Weights of a small GPT-style language model, trained from scratch on English Wikipedia: vocabulary 8192.
Each number is 128 + 32 x the weight over its row's rms, rounded and kept within 0 to 255. Layers, rows and columns count from 0. Numbers have three digits each. The size before them is the row's rms in percent of the matrix's.

# layer 4 MLP up, 1344x256, rms 0.179, rows 1274-1343, columns 64-127
098:198138137119185168156095148191139133128174163087111187119107065159186120064106158145172085171173115179104077099153141118045168147100150093120121141159148084117136107142133107083148082163089161
112:061142083089112109097114113124143148173151127108117105077177149097130177161131122114079104174159163144186148158191149171153127122141187191118136138209153106134140101153136116129096201086183141
099:170066165138119115185156126140178105073120106194162126102154144122139150161089111103149062188109109124164223087137039064159139160071143171113124127104125109119129171155129143131143165134149131
111:103180156122127123094110149148126127148170182082126139119105130122103078188104107214202151089148089075170100090124132148104125131129111122169116116133106083131121128166115109215202124130132204
094:116169166180170138151157069097172123124092155175177133115175151109065111121143131092127165136141173091120141103133190143141127126162156145154094083175152100150112121113136131107108140194075163
097:121091133178094088118091121177099156094112144038177139163083152126111127161124144135111112155159104147145076115122069051057118166119102085094125117115112133164097136130127059147088175111147133
105:093123083109149126078160134155031087110179103148117115096078101137149150193113146129133142119144126128165158116084153167104151088124115127157145148067176143067162154091127180111131127137156114
097:095165122143134141086102221141204168145109157161109128116134113131070142195107088107144089114125124082074114160132140132082139094170068151125105072175159096194133124146168116156150089158107093
099:165154180124185176126143083125182113051155145176132100106098151110109144144145100118179173097095093098140123144145085142161127064133144097131140152131153134102099175131144146143032115193180120
113:164149190158107151157046151083139043148105121137066187144124179144189144137179155090202142135093185101136142117084156149119092117150162101157118080087130153146145132123099081113124136195140131
093:089115164144133141116172144110179147128113114103080148148166103123183094113163103102086088136099161166146165108116107136086134128137122128144126144120142095105138179154118094121047140146103105
106:161159124130133111141154140129151146104087094159105097097135133066171132107171125133116146075109163105174136067174105105112099164092147157086085098055121136110072049135108129199151129154121103
103:168070139061139098075201139150167097104189141109097139094078144132082059106144083127131150130100148095163118101104157085103124134130147146154066147106099175108123151072140123114163144125152147
099:153162126160187086132114131086076064118160133118076066080177158089120115165135117087108087117114164122113124144101136110088115085168114139172063126136168093080082138104129104102127124135179109
093:144052149156165068124114108157204117097073104152129102139138133071118158122122142117133158139101128088134103175085132111196196113166123087189068156093149161122153160052132101177113124080143142
099:180098082177100115169117135165131115129159067137184161076142162163150080153153097139066140165124139113148133073085130078083118122096140185133093218176086080100174087133126154116166153144120212
092:123129119171112122166113067107183154112177133175145139125108150031081123108130136171149142149096155152105125143132106080105164136158152155115080195079084145139094133182134068168157119118133162
095:104146104126169110092129125111169123127140124105118100112103128116150125145173131147142116147079193123073125114141147143111075148126110147145170174182150187105040110083147183069141133051114167
100:170054128183155076140165130126072103101157144101123120114128182119082090089165034033125108092155073086132149171057126134169130123200136054165133146161129081153165057089169136142090096126133143
101:109187108109080091135126103126154142132175122117124148163065104116135124130070078099181141147111100187196093177053124184108126112088189123129131124079117112142095141124186130136055193121130088
103:121135150139118186127113119160148122119127105073106122093159099088163125140091130101121093164163167072104190093148142056116131161143112137191173175101118137164180157128161082095148126116106149
104:093129095121123136147103108129146112114131193083153142088168130096215105160146157125185135163071146136131173125055093172173133108099150092120067145091101114144115133102128061115112120065181093
100:113140133111116141119134094145089135151165110103073121100171048101105124116097028140078072106104123154110084155140140131095152091041176152088118191158174145177100123134151113123149122150105075
108:158065178056162118090131123113168203145099112130193103154186124121115197144136114186129151137091073120158117160185105121075136116095131143154220122145117191115111160107143135166106092060186137
099:167140152163124088102140132106077124092126110134115086098166139106137104110137086122100121149066163110151083085101168157157119186107117112140054159169098089088098143133129139102126122129133077
102:137104099125137150188107219121124118148088097169097098096117066066164142167082037106152114116128141134074160103110148156093126146159102134126127105097086125138182116083098149094107110103124135
110:121120190131107156173128117125090095152123131047109170109137109129113114132110183183111137063177167132116114145154125075160137138117118147097168157101131190137169120086104119093114113114116132
092:081123118142086086045144076066144105112116079116088060104171106110197141144155106117173174103144068124129103117157109085139150167145135169132107064128096101087147152201121117064140155119100183
104:141113137094156133101146082156129102160120105141105170130144137105134083126115162167112147125131141152167162116156122103179134136105133109132217128095148225104104147140152093130144179116107110
093:114111101081156115115083159198140088165085181152131096105092154072107117104122126115098177078085172118135091096121137174145077123165153119139155156124113111086161146083099227133101136098161120
100:140158133148179140130166169153140126112113110058167154087185054084114187184119129154159134114111060176182120185115147145185166140141074127127196136130176145132117129124163187190102111157050137
116:154095141137127131119103128060092081146084146091144097125158078156111116165170136125110062109117163151162120136122095131177070146091145150123091161131121112211115074131077119072130102154136130
096:181129157071113115105162141092134088096163096100158162131111151125144119053173163184049164150122140061162141120164133103125103145086118170164141156130110110127121125146095100125090139116097133
093:106132140084168114129148108156101138079123173082157120098143137094141144152086151092129123123127099129164152114147166131159110120144110144145121116172171052106195174101154133163158165086131076
086:077128127117090083104166087164164155109111163115148122145093173092101169172154121118139130159108143141153066086142118107179152128096151115132138092083139156148146136153177106110163068184140136
102:111144151135090097157164112129103115139114148061137150106179118087103099090104119150163083105158157080072167160155160077183167110058152144119137129082114159139100101166137109152121125140135081
107:171121097103161147106097140128113099165178122174117132104087091101099113193092109111133167116172117134104143171129111157120137179177138153184100163125090159075103112160125100150090148070160091
089:099123124057123175130105102126112158149120112160116113116082132123185074099103168103113091168161158128169128102106088166179115175090164143121057152103079192167115137134061157103115189136143124
096:081177125155111129108050145171172145132171155112104116144155069131197170101112170056168152118128169110143076170138143083128180133111133184120109105096137093112122189136091149077175157093097119
087:132125087144146148150138155149082069137149146090126115104100110123135131106120146175128168118106092077101120158127101122114189152134158085046194086132030118143111098148104113125119114119157163
094:144099111140117086138129125153140109121143193147095065130133077125125142095181129091132115122124096114153118153078067172154124088128197132111121099143137099097173166203077059120077148114096153
112:165091160159093097123159133128095182120144165137141101154103123103119126125072148131110115102126104137128150152117138157137130187158047120130172102140119197133110162174115123161118072101120148
102:093136170087098072155119111101070143120129140147115104093091143075092099138154106145133103078038163118118147083085090098175140115132123193133129129123139084099160129115154141125113134119102181
106:135144093138140100080122123156148134151110165151121122112155169089100157057173183094143161155154071094101099140076127120084125175109123148169111128137155137191174121134125120189159174119126116
102:124164110134151133159220177056111132156111086146143159156075128108136116080142123117214184112130128130125205127108071110171139132068186132139182160153117122160138092122138117120098071090146146
091:127101116154113143114099158115099179150124156166139101109136161153136195121061136128118145119103123150129154176156122145180124132164150114137108096107104135116119144119140155074081098165131106
095:166132105155144147133077140176170128121142108140080125106146157105094128078137075086123158127109164130059091171120080088118164139177118120126093163111117117115131199170095179089169106155150098
115:146153143071121141127100128092167159143166151127122154131107111169150126138115086165146109146149106143147069138221106058092147103105159117111079115127114135091091117202157167102156152134114214
097:148144151159107137134107172110127109193123120081114127154158110123152121162105104152095126159122158100131139128110155135129105136157115169144162099065111120163123164160124128063137126153138143
093:185157130156097173145097112117099106168150097097102083111057157101151131135122137158148186068138135152092166163135147097122208139067169159144107142151111154074095176119122110115075119164151149
098:090110082146099123106152187110127120162156130129129170099120149173172122047123117103156130145124143126131121120197106100067158095141144111104117167128126151114085155112106143067105152146107117
118:088141156138093133190148147158122156117135121159164101126123122115068166106113072106123142177082121144137134073138114093118109124118074142125165124075138119154117132083131096094071158185137124
103:155119110158163082133198164094140179070144137082152177097144151075172133131065098085133137176063111187096169110164109092121155121118177071136215131175111108119121142104134154091105118119130107
095:158210120117083115133134110155141107161123116179086184145089083102131140083131151153136155149073089111164102101150147148117131147100106098115100192069108084110118181075132104134142114131092109
105:093119135130108115142132116126161169091080175119134122103120109110190119106102144092117160094074103204124153120133124147116095116167149119108208107151144124121185158117116100117118142085115133
103:132104151084079087111072085145118116181122146127103137194137090131142146153100099194182081113151139186147095121112172149123088096108159133137099172159154156116132154113151121145126169172158131
090:089106150117129122125096098144102082070094110140144094148090167073128150112134134140179183125166134173064217100147145152177160138151120123186154124145128142176120136132065109136113118122160173
091:172165099153144162131117088143135038090148152116088124103128141131125134099118116070116143126052147126154178098156083162110097104062107142088080163143103124125103107132128028131128099159111105
104:127158147139171121145140123140108143138170108135105119120136175221073111144131145059104129175103184144086136125079135134132098074152183132148158118109158167138136145190116159118132157126141159
102:181159076142161141205111128179065132106189095092151138059118162154158168134084118135075152119131136120079080086142141181170152130105129089131134136083119174109149118193145206090146153153106129
099:151142120167087101130042081189166099150098175144160148166109121097103127128168120081107087159129115070139127099165077161170057094149120173129103148125115127160198121212124170144124166139128099
098:167108151134105119070101050166131133170138122108128150162163175164083121073137061125128138126144095086116111113111085110123156130110161146128076171088147146110157132128149085124091151099105177
103:137140098096072196172121156110163117076097127153151156063221115135086111107129110135114100132148085203111091109132134163115141124144182117104142130162137115182156136140177106098087144079087196
099:122149165136125106126083106134158110141107145107089189113070093105197136124098116138117094117092210142139159117084092111128091135150160105149075102083075130101195187129145112202113079137113134
095:130123071142114078094073136164155102122134143097145081125174089202083158124173113060179171102127103109149134096159167161151044130128134114141096094133087091112174089091137126146126157064147136
098:133168088125119111135157105156097129123092147153133161132134101139137062183170136150142087114109112172131162084129122122158069127096124083152187094146137120095109089116106139068090132116166132
125:128161151126110113121165138084159109108209114139170151204131127157161161144173104169132121186050088139185093098116098142131100133100096198150134117096157133156098145169112107130104128131072118
102:096131076190126085144064148147149181118175082189083168151136101111139152130174137151170201138153088109109099146158090129134088094140115103143096117072156108028108136061129156151067129163117086
098:180127078165159100135080119125117115156143082158111155154130162154173100138108134120133131164090149109143124131199119110135119164165132062121103193196166130134115205122165140099134078163149092
108:167146155141129149131086102124108120102181127159111115127131184108125086138136069147111088167195087164123136108106134158144190184141127183117159161188159104112112115138071160102167128153187118